config.toml
head_dim = 64
norm_place = "pre"
positions = "rope"
rope_theta = 10000.0
init_std_o = 0.0
decay_shape = "linear"
batch_tokens = 32768
max_steps = 10123
dataset = "wikipedia_en"
Each number is 128 + 32 x the weight over its row's rms, rounded and kept within 0 to 255. Layers, rows and columns count from 0. Numbers have three digits each. The size before them is the row's rms in percent of the matrix's.

# layer 7 attention query, 256x224, rms 0.0428, rows 0-63, columns 56-111
104:119122127064112073140160152118120074106105175120218100090188149136127133123118144104158189157141193082102076117163123118143144134121052107075123158145154122159170129081
078:128136162106127126093131110106111159120114156119181108201143176153128153114126165121153163059117122064136075162110165153127130202079119172088158140138182108176147150132
077:107138087086123073184162160177150094101152139125182130085169138109147142105115136099158164156145161139091065089139107118151122082108085084063097198109179126168125107115
086:139116120131148126148114121119115129148133095122096068109073160091148165098118076169148060187135094125091189158164110109128092163190146107137122096096116136114140110176
085:149127176123130119060144126092132169137167150074136156143121164153153112152136169113137141134108113072144116108143173197108123196109156163113120140129104075176151118114
098:155112132171123109117143124135158097117102147134111119080127141120130077103172143161095112216099143119167140143170063128076139086130114110141120108132041084138106126132
120:120156203140086146117095122093149160177080058152143122130150146142092144109100125126174113041115112136178149064088165126158128158122182182154129102159149107082159125122
100:099140123116132134078122118235102219091188187169132144110161111192120162114062137085123189104160111138144112151105091174130148125100074181191144176133145086134113112085
078:120137161158109091158094142115123075124094140104117137129165170099111130158111129176141123135113117112167173090082119112162137177161108090140112134127093156084133093087
100:117166102085105083149149135177144153141181084139132103120172163165153093153170156150097153195115167078128157164084128119074108098134065100132175124139074090148100109136
087:150115122176087104115136159097146064106181152138118099229176217116090123140086111079090173113201122119122062088149129123154107108129154149174105178132129119127120146154
083:107117163097136151151132133068157068123091167143162198146134160115127085102096098132152115140090152098198085149133125126125092165064105102098100136198170176097166071112
092:209085188150108121155086114098159147133147125124124113082113179115108119101179115168147135198161111126163134147128124170088100037090103100160067136151093145118169127157
091:118130102158107133141131109161156135111147156120106062088134109138143162088115139094137085137251107185148098142145114133141182120163161104197094113125129139128113108128
097:141142140166113177162097140117134136104137096152070096118107067112144168142119128142076094124163105172119144053093136100121121082158132123112111106126139162127115121147
087:178156155068115153131175140128135151127147125101168164117185152103139087139128107099144166093136158119129126131139167124112149137087046091106092121158092106095180147096
096:133109102151090127183124112070110134145090055109127114126169133140094099121188136132166134147104143156157174107101134081130113110144138069127091115038136144131128121171
098:106135149104074076092140156089172149049136143122131120082168065121154168195142134115136146098189115143115115138116122120122173125131181108155110105145154184113145097165
093:135167171115152145164119135086122053069130101130141142070118188139096162163164123111147129133110125186115121200232126117103145140147163118151072083081095153154109092159
060:118094111120089157097132131157145201070137084114159128168141158136107160160142209122138156143134102129122086105191066191196113127115089116066126088134184160140153143152
084:118139205127155127108148066166176041144122118177137108145125079146128197127163126170105135116104147151127131061132129124138131201164136169203121148058158133148095123129
082:148125153123127103158187109144101119128094162086154100088163198139139153158127146125145143093107155095127111140103174149127103125164114144130139174128130062148079174083
098:117107129148173141115152152116080134114096097093139089160133123143103125131143065171120120100109053207128129156119165159114082169124148217159138081081114156070056170110
116:132082103108138148126127108126167174152108188141161142169124084152192093067195156080140132135126153073133066145092136108162138157081090114163148088104159103111163148114
113:172152111126154118176180087139106138131147161098151146143118134106122087146104191130141198112083194101140097142096195138062129132173107136107144121106115078140137154140
107:070138159138132124159104152172139184103203137136125178111113105099092118111121117113112105110103072177112125108027137123177157148130164090166110125156140124110107149109
104:137155125104126158141119130056086196213209103158140131158150132144085084119070129130111087074141148087117140111113152122138098149177148099067142166141174160159167083201
101:148067116050156119121073141144140120093125128125106152107146114105142122135107107145131108147123141061129110130164129153138030101161085095124099110189142099109173125174
104:134168117076129153091121110089113167154092125125157100089110151144089149073148148138151183102104136101077125165144146122115183058111094153083115078160109115113108137080
110:182103103101131196166081111123127120142062093146133140124129117169110127136180111136111066137128069131149158161097118125159159077131202104146115081110135173131136077122
106:154102131138130143187151091082179083150101173125124171115063103135164157080108120095148080149062142139149121093090090116140102115123133114067141120147174130132118114140
100:181110130110068096121079130143171135124136077122144146151106149110168105149148122141096173076136124103156115106134144141156136153116122104175128120127194100135101086133
111:140161112167157147141110130131119123175131115131068174115126100090114079182129096149071076145100104203137189157128121082085089089161187119201115083111056149073096114151
091:150134154074104075136153140121150075118090185134200115097160152139115124120113154125156198149135197073133072127158129109142151151093065111079098173119159114146166142118
078:098118084127175145165132150168137115114156121156077112106139062094151139133123109126111073128142126170101163086147119125127139063177184115194117102102134164090093111154
090:155155115098134085091150111092142132158155160116120091197102204139118149130153154180120170167134096114134098212138108118117155170122070143137130139118137083163137104131
086:115109151122117132142128165110167129065103172144162118097150075150180094108115116105131140150155199099163114057093123159139136104119096115117136180163122151128147133158
087:098139080159104171137164108129162164141163092164119087083128097109112220131122156117109033129169100148082093116203123156168108115153189115097160145142169138115138116140
087:139157179103118124108136124141154128114180147092125128127129116158151097094090059096095127147095109134113106121099088102064088169112165148118082124142072053178119104089
087:122107152120129077075122081184148115101156151116114083104121068120234167183116090156158079143106157136124116064125070155105140126150206160126125118120203121122089133143
083:092108105150170115181125135164115130114157080138063061115097090137148172146153141129127063145183126147143147084142122099124148087151164146156115124109123182086124160143
093:141170147166088122138120132201176163116106173180136151141086103121123099102141149119127145153156142169134098154160106083206146134108135082135157146181131189140183134116
094:110120117103174106097147100099123125107096185148155125154120097127120165181126127080135124107133102122138104157144173157123139131083194179066164124165148104136133162067
090:088072106144144108105167121185120147095185099121117109108128071104170119150204183088128155139182160136158142131161081127126098104116132156185130132161129138095158140157
090:145159088130110168161077124105094128182145114187105149114117148048140116111135153146127114144055079167120127094170159164174152108119102121116149104095196168132149139145
094:146150050119144141123149126129112063132113086155123077148093117122122175134165134125115103063183120133126121103136132071176197105146149100205148137124102142099106155123
061:152156120075133119130158107133137106123082141137120128120168139089109059133103134171117094174057135108115111179109050103128173125139138165094175139164102079160071138124
073:142182160119099133138047130133177131091102102187139056159142077106109137043141132082085130139162066127082129054106126118180139108128143153128165122195191111120133184168
105:114167155107157114047181063157075138085177102122118111106150089124114174147166130095111074137176153101116182097195147170096122103148111119142141162106106118135160140066
107:174144134100142130149121111138147190173133160181154131159137173091136071172166135124076113107137124199121128088141112119158119117108071087135160159148157131119087115128
100:139201170047148184140140191163167081038091158102130101072168144123042141134129135108118124124111131096107133114096127070139153169148131112077084098146150077171151110084
134:108142119165141149143112132167141190103153079137077140114102102134113153178127132145098057124140085170131164075090107125159101053147154152165126142118141176104079125138
126:095122145169126149152087120193134149154087105158120078101109089154100137103040100151141111148117118177148175173088089078141106105180131138187191102077123158139076160115
154:134133102138116142136056134138158116148081102154030133126067101133126142175156111174098105161147127148105188050098115087166103093144180137172114117059087114150083130154
103:167139152165159147050148098129112115133180123175138182084180070159146157080136154126119127140155089087150153096112104079091136110125153111153126169184093113136076120103
103:147156134093130117157127143096125088110104134088139088145176094191129121100143114124110192116110187077134101108089159078133154140087106096092110142108100140125197119191
100:081062086099087152180145156111107092143111145158145141109124165133101147120148116137151106080096151135190118150118078133167144140119070177130114113103048131110105066128
110:054122100101116120127146152116141124112134128159134126162112154096117111209121087151115174159124174083109114121102138117138140185094094105107153180153114091130133100093
108:149138182136155188105134108157145144141155131113132156160184108137152156148117139124125129094144150143085101101093168112141133146127161116126139098204163087123117107112
092:085108119119109108149149082129133166119120163115126188119130149112112102101160112123078134120112106145123132177160204113155124174083132124125099094200155110136119204086
107:135163102159098106137148158199111161179139170076130125127070135160089223126095141060128161074168121112150117134129139151085146137144149134094125103130176187071131097077
099:135117095149056129148087202112111083126163053111127144130152159120142139123097168101102177148177121074104133154099151167100155125177095142143147127189151119149171130163
101:097114105175091180143104084158106174167080125199119122156099115107062118073086168069099162161040098155136095171101134109127101168074189150111157054143106107122096124192
102:101186113121098147085134095158139121196077137123104080124123118163152119098115130077126132121111133121118079099118114095140119108174140107107064123107057080117104143078
# layer 7 attention key, 256x224, rms 0.0421, rows 0-63, columns 56-111
130:109081149106101114122167062123120116109131154127255080169135163144125132064100135113180147091131123065121044178111139144117166173111103136113130106152168117155162143116
061:103103161147090159147097095149133171110125048095091107107094115104099176115144116137092095093112077119140135145124114157146103092165178157150157086141122165119039120113
087:106093132115116090104190076109116119120122164144234094181158147145139117108100137112154148110126145092148098159115158144115178168091098147131134122158156114137182133099
086:141155158157147164164091183129162098123092064111051170076143104156086110189101120127097087129092162164136171098119132123133092108161185134146106158124072142150113109185
085:146137147065110101117124091141127075117103111170182093176204156107096123122124193047163154069159115123120100208109126097121169144093084155146138088132140112141089093106
104:158151109124173088148133152124095119152118175110133101115137176129120154119149127135118134184155163137113143131164085122142117156132122108105093146091135118085168150128
114:158127088146111136117127125099138128146109151076136198149141074161113081135113138052168106095107096084119128110137149135143133156093122080134103150190138149149135119127
093:087166102124097127108116100094149189160151111145148126159156113108155134159175127143144102055133146128095080088138132073092140124111164095074176103144152157120135146097
101:181218125157119105122124139129155111198093104133081194098107135118154145183114119124113131143051074183105212076134122208136081149139078136144094153094102146093085123168
096:134086127131157157162154055085156172108178125088201053100136117107137203090135129128135087095102147144132089188210087166175153106098156131121094140092167107110104108128
099:143097115102112068128154081157143108116170111154151114088140082200145100085157133159171163078125139093138088142089133129129209083134135137061132108179194131105134088098
069:182127149144105083118193085159063168144160134107170138163170203176179113113110146112133120201134197171044134138162151154112151167115061145174086119162117121115153155137
102:103165115114133067122118200103136165182129097110076159137113142138061122154135165132115120186125159170141173123186124104095114191181128174132076165088034141096139124130
116:105137090196152206113107114118106175118136172118125158128068085146074096168133103190111104126144144116167124063117121127135112135161181193113156116085121135143122166173
045:113140140072121133073096153151115048097085094119116189142151184156067124137150108182155098178096109095121152115133147153143077134099112141106125110107077131129139105150
051:138101103081097102104189126128177149123117165160210108126078120120118109119129153116129121163069164054098112203083163129110156148085097130144141148139107125165142150103
099:134143167112140139129135172062105117115126129137112135052087105082137117145094126136081146142130093117095116143175123088151122091115123133107120125147098147090126205112
096:122076099142132160126120080121089076149115101091139155145103171152132138110128100169139094144116150144166120119132137145154122097107129160138102160142096141180165184149
096:155109185083154118103173125134077090160123168154102115119133167106114139159083145077169121212107194091134137105115156130128105103126152161069121154132075166123177179137
207:128160123184154150142078160146133124122104102155000172109105103107108153154137112152091088155140112165149191075132117139136096078172159136136108157091101144099094139143
138:131186111121142172159091170138106146152105093133026128069159156103175139161117134113121091121140094171117148085104123131137094094118188090162125149100125133159062148165
179:149158093172141170136065176130156112110137088125000157090120070104141121164142137116109103112132096115126182089103111122156109088148160105141123114119118170095095125146
089:091137156115119181144142131173148124205125124123156163115175127112159146146110158111093160139195134103175095072182091110095103092136099086112096156125103154119086135123
062:118153155156136140105102155162069098107128092117059092076123152167137148160124128125105110127126096162163174077125102131125105057168163145107117123093124146137116087115
074:097108100110100183140080162146136141186151096149073130037129086064141123145117095152092066124136112150136201080124121117147078107127141096131169159102102137107100128138
104:111095125102061106117154074098135110105093086140233092169141177127191120131124177119184134101079109089158138102132173176151163163111091137124120133158163143104200133140
101:077086119120128127149106151175158162121091111051136167092158087115154122038092091126152170156101112148135132107148146177126095122114092154161163112152116142126119043121
102:126129135200104173117117120121119145141168148110121086190088157163146171115114151175120148174192154147101117180097087122110134150147133145147133144111135164117071088215
097:157154107115176140151080128145097155090157117126076175132117089103141071183096071109114100152108160191163163109134089131117071171160130070070109135148076118105158117157
103:119088131145190130115137152133125119122185112135155122062080078132125081126105161076116139108121164122109088101163145029114132132080101135105118140183104122113165153152
095:167152102182143144130079139201115162089160109163041082108106103134109087165168130153090099128146097145109222114126127097106093117104153126163134119125141173122160120121
094:097146110165168134188163128120113084139068104176089163144113145114136162129186118118110149146136091098160199077072125131110130074183166149131137176152128152110114170138
054:125115113065103105129126175098119079100096158137167173118144135129119067060115143115176185136143118131134086100119105104130109175097045113083107172116113090192209147119
097:099083137103108113112160084129108117136126153132249075177155158132140112073104128105155139095130111086116066173104147132099162154095113130117159102153151120153150121098
071:107104094192148127165084191139145135104124104096094197088098138110161132178161138124154151173164144137126118085163110131135074082178090090074162192123142159162197151116
095:120109104067148078157160085135108110087121111139160084115123148138096153073097104122129098173101158109134162174114138099131084145177149154127138131081148155090103124149
085:109090127121113130110198070091114183175137174108182087157098125126154114112118100133136140097116132119174078155126161146110180146095141133143127119146122100166156154104
082:146135129158171164149116191104071133106115089108102163128125075113123087116118174129130172157156145175155195131118093059130102071157110127141169120148093178113141142180
087:133140108101119118112146110115115138138098096121176089169187153148146132148150200143152147147134137129121138169100140142131133189154085143184150122154141092099153092127
094:139117092140095156151090124099095114083150032102085106111137136138122122120173135124088095073209092129131183095117060169136066130142157084175104100130116125172143156162
076:157154134125145153146084153127129099128111114123010171075108129112078142176141123159088121167130108144126173083113126087148112102149145114138140152062113159114097109162
100:149086126139137146130085088107124148109133133145087172139139148105085195122163180132153139151121140179123157042093144094149158065076138134124130137151132057090115081047
087:134076111133102145110147120111094116150178182153170125175144144095094091116148094107135097044178105108162105111126147106161176086138153080130178114169147126121156133149
115:136134118130106147106164115089167121109099106138072103104126121157095159115140136108098071120133113169129131083145105112171142107140179132166096156052144137127039125101
086:130146186165134134110073144201153107070159117092124190123129105144121158117175095088105136107133138107144169091097075160136084091105129164140106131145140130117131129113
082:126130163151146171154097145165125209116123167156122158123069137132155141161121157130131132195147100117101089089105101167088108024158142114096157103152189117121092143141
147:121083148103136071132186085113113096129124199095236081158139153117138159069119135131169195100105139095153122153138143148095127142105125102096120128127143130132192114123
146:112143121109139166134102164154156121102133079094044177096089106107122163160159146186131092128140116158164189096107095142119044107189169132144120145085127136119113135154
105:142110116123153122151126127108103071113073126116149122101116141132081172137143115132143169105130111132118097188113035116167123166110160101115104099103084105129068131145
108:119133117146170149143115186134219162127119089092136152142103093132177091100100121156159160086069067099105143171087184111126124117118155075103171144171114145139102161111
094:107078128119095070103114127104125081172131155079148137175106109092151157125119174125142108178052161175132169155182144175142134144122116125069151143098102155083172194133
032:138117110168119115128070128110138085094087073108128090171120096142107158136117137154141142096148097110103114175157162100129139155087114082123097092084111170115126153130
066:135115175137136130102162092119109179145139131113176077127108176135154100104139110096146176111089146089138068139131149111093143167105105108070154162143144119122207069131
052:134106131092131144094205060108101095103126143107169078154165186135122166065139156132148129138154113083140062170138131125085161152159081154100143103150182111164146128127
106:100154169105061129108115101136112119169090123168166113157200113105142138114066107110148182093111107158192101114115100215157114149103154109145114075087129109161184075148
115:149149094154140145117079149149112106156140101117022198092094147108144138157128120150097046163112090163093165095121097142120112105172149119170118108136112113101084114124
112:135168107112126136095097154126108145159107117109023189084122096129178155145115111118090093177119181143101162109206105128091130129138146146111147192072133146156135153183
083:111143116186144176121131128137094172138143141177101102104132148140173098092132105128099094065169111145138124105112103147113092024214093112145158101078168197090109176142
105:109120088083081131109114122121148110118108094151192139181136126122143130068105139117203136074157065137136128125062112159095132138131096129129131107126137118152128124173
095:136133075157126160108076169124136104090194108191127139162130141135152121163122093058139099098130121144123136142052119114139210125149134120150175099117138164086156082164
105:091124080118150128139112113106162117129073133155158148152173119121180050201139162158139078123104117142072132120132116158094139142092077074092130150125200064158110148097
096:099120146136140100128117137155134140175088206155160189145140130138142144132132087180121123092100126178158106103108100137135166112200106102179103121186116126144073129166
095:148141142119119148099109113121119108134134131106160107123136143111185062127147053136157104119161154153136111075113099155126112089147098103119120241095145118069202100113
102:193155107186129161121177153103133070123123113150094125137142126141085144106132206222099138124151139164081143097136121078145115138125120093095154115104142104138179130147
# layer 7 attention value, 256x224, rms 0.0374, rows 0-57, columns 56-111
094:134139045118166084150174080129135202059080076107139122101121144171131106115124151104131127145085152155078161117118163110098103105141112084146110158104187147146101125149
111:174147133156119166116159088100115160106120126148099096108172120115098145111184190163089133156163118118079109113139088106117151123091122161155153135120135060156077167128
116:181119126135068098095148133186195066138135139136135106070107173104109138140169110115147122135106090135116131064072142102191167113145137118119205180134104083111148109099
096:037102121118208132112097118122139137153080073084156132150092145153157157148115161122139105054159100158175113126134151104143074093204105141110102102127169116049154093148
106:096167067094067112187109141081111139132092096118128134104130131202110147102098142091162134144080129083126197109145177128129140110123149132075062153087068105108123149133
102:126163133114146098170139168149076166137094078091134160096157137143145085134117148134109176141208160137092126165115188114090134142146145097080077108133149164157141078169
106:139115139066147068119133159159157045134122090145139186096095133046087170148109113150127151124082126160151141185125139110166181139161123126081126093170137136131145155133
104:117115102118143124066104130171116101109158185091112101097093133131195138094167162137137142166175194103106106125204137144066142103146121137129090158079135138138138143141
107:173160116155115142132097041112157172143114096091152111094154130142156172119127149145091134141145113129165130148174148055099097136131148156169123110143170062178112188104
108:104038094121091084117160133179172071108120117134112115117177109134106094103136149154144104113134171109104126134148149117170135139142132099157120167149061089147091117089
104:105122181124122131095165166132165143203176152144129117150123116122091101163151168152095099116104103115075083118204123067140115157119129072171182120106076115081111075093
102:193109172149184139211127132201182129144108104160132117082088125130149152114087086119105124154096154130144146159155132163172065118162187088107164150152159167108150168216
106:117118120160126121104105134095078151095122073119145150068161108131098092139103153113129101130129154098166133133149110199147157118100180210089133098087106124149107149086
114:107173145138165137163112062131119133086078125171133094112105170109069208125085128117137102146126130159111136119139168099115145111171150166136098089121159162104145155132
107:078091107151151179122147177105164180162055140137128104106058106148167141075157099164101108158126090150092138164146114178095115115117120068142206143126178134095167155107
113:110114065108120131075085066134079189171136100046136107089157130141187163094184071172109139136144103162099137079172085155148083101129144166214127093094142130139136097131
105:126098132144106118118131174041159158196106117154121129112174125168146065116160065132125083194065131163109178096116156143154153140133109108106196095095084117118123155115
107:145149189046125148115133123107081150154144127026137121126189114072094114095111126117110156127167117114127110087133076123144163099098174141137172118121119056143121134164
098:095180194086104140147111174093104118129100146114129120180074094119129103177149133174078130081143136174100127090133164144095106190098118057176142155149156122115072094122
103:138153160103140125086074159141167165132137146151130180093131137040124114172117132091111135186111109091014147140187083155155119151134098163137095114137159108134138185101
094:101152112167143100138132153115150141136118160132126132146143161193158099073132120082100144130077135143158163119179138128088123136182057063064163134093100154087103159125
097:206138146168170127204157144089173071116134106111115155133125188098165104168120115096146175171134152083194141141092092078124109177155129058078154106123099129082160166182
103:129101138089109137123142084115089108126182148158139111140182110158054148154155072109145095084151183099167111088144147112172103091064120177123095074123074163083188082104
098:158091185115127131109139160143142140127125108140123133172099137111083110114159029141108135151101166101093124163117070121166107141134114165195110109156124119160171158127
109:117103140102146114156145123145100170156129096087128103095061133122195136089088081115136087225141097137092139147127129150156068151095122124141068065116192088106106211101
108:055141146144105139089112073090112124085148174050135176091135158097106154147079115128142144114097164161112138085089103018101154142098149110150113081155067118166139114122
105:100176167133149153108110067146121136111168146139141126153057101089112108098119106093150155159077153146161137108134097195136067117140184117086181156139185183152129163109
094:138097229102107120205153161140146072074088101153125142121108144087095119074074176104156129156120166138141110136115046111176125100158094110100099097210085148158119184157
099:099157080112155104143112149123134143169188152136111135122160096115102133134083149104106132104179096065137094147149168168145178086109164095132129159160128108167131144108
107:166095141196148141129127144175119136160134111167133091137143106079122146138089094127119133086137123081122115137109168147106098154090134127080141154147185187096122099158
112:068085086102184102072178118155145125144175123178127088091097133116104187096140080148102141123164139075148118185121108153122154075169127100067115160171164091123099192118
108:104103137135123118118097078126051076063145147150118078180114069076147171069120132154105094113178151123077129083160123126171080170039145122128141150111114093111168158143
106:099137122192117156106130109099195121089155151151139188111107093128140109137116120078188124198168120107166179079088112112149125129113094171103096126125093181155167117155
103:123066119135134126119133103173117142094109145135125118096060093091146147087047090123145182128142119073139117125114097113103140149096149099097026163102130134146138151162
106:108159173121131160135161127147150121183161068115133148160117151074102106167134128130140148081142107096107110099111105146135102113105079069158067091126132127154113157104
111:131098120122138152135053118119125065095181119171123086126147136144136156102125141133104100093140082113125100087139099120159153153120126145084078165139162092184141131132
106:125135148167164083134153110150130104140131157168124110133139118102117127122129105119122117159136063094144096117171093121091106106193102125129162140116121093149085078115
112:088099084090110136099147140088100083112126126106117127107121142107199181130104109144124097125124051174148115134064100131137187126105127131179131063146156081121117107157
106:158131105135142113175074178100153115206146164166116110123088137162098153150133163052126121128168114148105154114127178036068170094195116151115109097060130181139127100184
106:134169110097093126163122137082102148109151152171137134092119179125089129138062083143077121119106078171092137160162109143110146085129121123103150114167173088146125104153
106:152094134128125152132194151080121132191130125185132148158076129103098189085107155143068152128140033150099144099155149056145162107140152106106091113143121117131076141136
103:169187094126153107143137133105111147188174137114119116121081176100166125154080169135073137111126040092095146103137095185082112100124134079134163147084167134042131102131
106:112110114155113087101123139151156142143156170085140128106181087142118123186078110056157096185122103063195188137156140116150170163112106110106128146106110105165155186096
114:102166121175149116075156156143156149164051142136137107132103092102176168158134194169138143130119066109152153126174129178072119148124132071081174091159147156122103171152
098:080100087085078131158127133126091141021087107111111097128082147105099099185110147091135107111075146097114124102164111104083094147094073115172104155061150081104126178154
107:175117114055101139181126172124138107132182117127115108069118160106082121090095116158147104121151061073152122132140058118125109101123085120123091128086157091095131148145
107:167095070089162131119126142149119062130130117093124142201157157076097129128163153129098106089133085127166105148141105123186133131134119106196037148110146108129116094129
112:095177160108118108094160111078113088122123175080153096071175180135122151129110098153135128169071118146181124111101154109081141115087121071155141047100117137152150148132
107:053080124183153111176156145148140061121134113143129165118166135179123120108093156114155148184134089126111152122206094199104091130136048116144102166167112143137114123143
106:183095105172069131153170134196121131133131179143138056126101132174136164098107066084125124191164109087155128122100149155108119057157152129156152182105125165123180080137
111:203153148174110148100126094107138127138108205156120093111124078152135151117105136139109122156101106099135159088104123091090110194096131053074181062124157121126133181141
113:180108162079141139158107128118087083160108056142140166196177121174084181110182082177120117119073137169143166121069159118132086120166137128122135116126122090142121159142
113:095125142114141077121151139165156111185135192147129124102095129113059128114196148129110096158124132101090101203128157100143198131133172099143090076080099117099128169078
112:135071097123110099112153154161141131107198113146135177093109126179116122083150121144135115111167118118228132151100115091119126118134121155076086134119117160201118067119
113:173190176148106136118140124126095113120146166182116110136111121187112174105093091102125055180186151115140159164080118105051098102133103154119109067150161168133181128129
100:161102159098073120076145117188139132145114152138136177140114122130108138103144120139114120098139116119084175098065107135100134150078109119127140145162115164087110069143
100:130088133114150131099096141191164117127109098109140142165155111059248119117093078113145123149131089118082138129078089130085138115182115175117107144118122118099121115126
108:092123101054108137142137110123044182063109115127125140158111086084121152129096175161121143185107131147052153104149142086078137118114142114119150169167171051136089205087
# layer 7 attention output (transposed), 256x224, rms 0.0356, rows 0-57, columns 56-111
100:099174118074100108118131106130088063199123143100164125127188169115150156100109192130134166107109166162101100168165138130158079097070197078121046135104144150140148068089
112:156157158127127101103134137147128156132111127113041100121134155058172111156134099164144168157138130181164144065115123089136124071124104090109124130134094104151060113126
111:118091190115135122122175074156122148113129122119188086093148121178141132145121135130159138199153141123096138128133124132096107097141090111126167111137096142118178113146
097:072090088053151157111129122076134070139128114108157121134103115127153158130131132129114166063093091113141122117160147162125157136120135130112146136113125122083181121129
104:179133103106147099115128135154090140085110143155138115172081114161158136116073172151125088180162144119083157242110098134128130098152158154088082115055150090121158116107
107:138197099053094148120095075129110165141130205184096142116152101152150165179135136116104148127100145111143142162153199144108140095080164111088123125173163161167185141088
102:114110148079122074181137099116163141086130178156167119073114051123119144150134109097116097133075115118138159092132070115162128198130192145203166139167157148110161133161
106:082151088153118085087129130165104152173122161152016150121143171111117101103109139107111084072164167110095146197115155100139184100139104140091116156169138064127131147143
103:128118144161114139126116103109162164092093177108193106133125125115185164142116097108143099154152151135188115124126169107111150123134070132145170147116146112111125130155
105:135172152127097076134183135179084125153132159099041155137114081139097101176046149130130104150181103118097142106111104141121160163124069079182100158169097135129137115076
104:128119149052162123178141153150095168150113168078121143142170075139125133172104132178092141136123163149100083117144147081079198136139105067070145127165128114141101099125
104:106100116146113138126147066131189125096114179167091133118117055173143194128142129072127138123156119141154167081157111164177114153151190114185082159194105157143161137086
112:118145121119154047081112120136104102161153124152154127127068113132142180146077123155176070110069157185136142137088150127100111091122138156120141154119127110153083178134
112:108162091122130092104115074127144090091113126180210125119147142124090171087104091136122088085118135203152072128157131084160171077143176128128132129125168133142154170111
107:045058142105107141159122115114147119176105148167120147122091120123210126059108155096145116150156050134114117090165063105122135150097160153050079116109089098128157090132
111:052102161054148122093117172118125089177143097088153065108096195106139073094104154147122092127120095149155159133116079141120104122166064162141103110119141135135133124129
101:151068160122167128134139139170142127195120127142077135086108105162209089086106120143127122167137107094096145135082081167120060140144174129135107091115000116135112101123
105:109106140102201117112095069173122168108161178137132110142099117085158115109121110113161131156116137153155158120132144108164057104157204167128190116164146136109166152134
103:172124108184162155174083122124121080056134155171112123114118089116103089161123100088077109136135121149108086119150220133161159094042084116110132083160156106140082137149
106:075120138082085052112138085161183180130155130132141183159140116071109125162155095130081116131165090104085157110114103089091127079139128141116119168122196094150106139177
094:129148058200116115131118085092128122126074098079150108094163154179141076086142112111146084140145154165118117195105073192106107133120133134084084116082087114105133133108
102:153057093182101122110119115171145085060107148133054119141123134207162198118127069124121158154144118161129114148146148102168121121108176150150133160139105180135121117115
103:096170096115165089122149151111117140068197148056195116186183133141124103134108121179113104112106163161117059124114139186132125172167087170206142118111146118147125188145
099:149070103200136145168118148182189153145151057111184138172126052102123139137169103122108152086130103166128134106127115139143101144166182161184111093116136108147078117124
103:111183102101180113119164089139116133148141173159150124148066110109168189112066101087113096146157090130111167130094100160113073172130205154105116134125169101081141136089
109:117103161141127185114155051172159101106187105100162109122137186128098123170067115161121074153066200149110143117140190097151132130076117107110143110132110119123102122149
106:105175141118142068120080121088140144119120123132174128117093120143128134073112162099179105116155105174202152112104142164092110144126173119103140117196080119161129190113
097:182150149200092086138159127203192108049151135168132070148077087169102158142131097091126127085151117186165089133135032143152098141138139154161118142138113170105155132101
096:111187139098102184142110180107088129128078161171093086110118206134110114100093138101071120115083146117164088118110145121157087172158101143106138169115191108140129118142
106:137171117072135048111132130097133199091141169112084151149137108118127128129137123153161148155135111085155126077136108127112133160112058119156141173178120159139128164099
114:099122158146179081161147170128154187184050087104095114132144120084137147081128141095120125099136114189156122146128098174147106161172175119158157137153088097096141128124
108:098179080088129126117152184120140076106150148108116133158140191071140102197128143160091134123113119143157103130089136106175149109090113113096167170163098124114117149119
109:080156094128108044119199131119157104134189144093171111158139161141102093094102115141149110122134129137161095112101122162118083137097154173132132154123116133109091101144
104:141165141101135110115174129137152163133136108113110112160089167125090095115124092112112149155135113131195154118160124127161121143075099187111144155184126141086085134093
107:080099132140119079126126069149168193157185124131205114141149075134093099072152095122144092119118087079096113114133107125164089122103142117186139085125101123105167126169
119:131130114111063155128120100100123036090164162202084107098122105162088107175110090089161125150118122139085136099123145144187087129115049144113158174116178087140150142178
105:159190148087140057142133146116146106106141145166144103090151074148141088133168103134149098137183131093104132114123157121133116152187111073143163139122120107072102168100
117:150092128125138196115127140181095107111100135103101122123076182045165172205092131151101123129081094121110121159064188076165129138124142155094118086157193130080087112104
101:138066124105070102152079153145128135139144123153149091164176137170086128116135151124103153129132127139090118149132144102165148083115172164073141139143194057153109092156
105:149184191133127171086148100102138127061116131149143126107087106147136187131105135126105126096116153063118126195102147103125107143170148143112107093111164114143117114136
107:102078185117149084158208118069129184077099161135148097147121080128089158165115139107169164171121076143119121134115088130097102107152170120121102098105109145120119095148
108:139147108106134148114102102071121103128143134160090116125084124092125138087132152161103091165091092083051162154139153145113112046142110097071142119083191118087154174130
106:118139112120162133144151121169098187078125188109183125123164170134126099103108140151132055141134123099080154192087110136100085245165122184165136160116134128101155157137
115:147097162094114091156121141133147105160108110140000108112115207101176085074158106141127135167103073103210137137161087118071162155135082114131123130132061137147131155153
098:154164136148060078111126046144105122155158130126186125131156152078084150125134145102148128195165181122102152122125188120144111086063161110065121097135097071088113135110
103:143152107158144104147116113147137154129197118114088150140136137147075158091115142093117120120146097145114105198066085126161084113134150140154110157062226106085108134149
103:177098112100119151138149182131140128101154163155181111113128111119060126175162130149116110076101115095129107102133149103214104121110165125156165121182137155068127113111
106:151145147121154195156098080135107155152155178091152114078155152105220111099102119132091072138108130123157092196094148146103142197172127154137164116140124084142153150179
104:089145094094140076126176128158137074116146159139109124157139113124141119118083134153149079128154105155105157150107073149170060186136173135087072181108179112091119128101
110:121152147114114135122123137120126169178114107127196126129152127197165120056106126108172119142193160179139089139174141187114103083158131151080131121170107131103158160111
109:196125126178125187157117094095192132117118129101094118100154191136180112153174083107114106170128142132138098168130132178151091142103115114159162109093104088143068142186
108:135052131090183155173110196135144125097120153132191074120156081179171149153157104119166178138113103080154147123115073140148113179184152133169148106077094175181148163118
114:127109094158159139208151147142110173195130101170142151133116096111090168103108130151108103053084133147115079134095071110167162121163165117156122090066122107095098143136
108:126113144143119112200168187116108096197147073148092091111136112174089121110111135120133154092120116207202108142108106158122086164159063152148112125104148131136098110134
112:162189075182098112134127145144110153096182142111095148108149076175161131100095137107099091091147111119087140141124118164154146149227110137140146115086217101138125166118
111:109130099090194124149148140191149188148155131065186131152147106109131114149134172193180106109084112152096137169079095176113099116128102123101129130149141114130088113118
105:101110109100134132120098117194155131093103127148209124172109094122128121140148105155135129156162074039070199128135132120059116126138113088107124166147146178065154130062
107:123177109139168140124072111136052121162115123109136165077124133072130160154115158054116146155149128146162124136095141089127101122127222109088121116118113130119139140135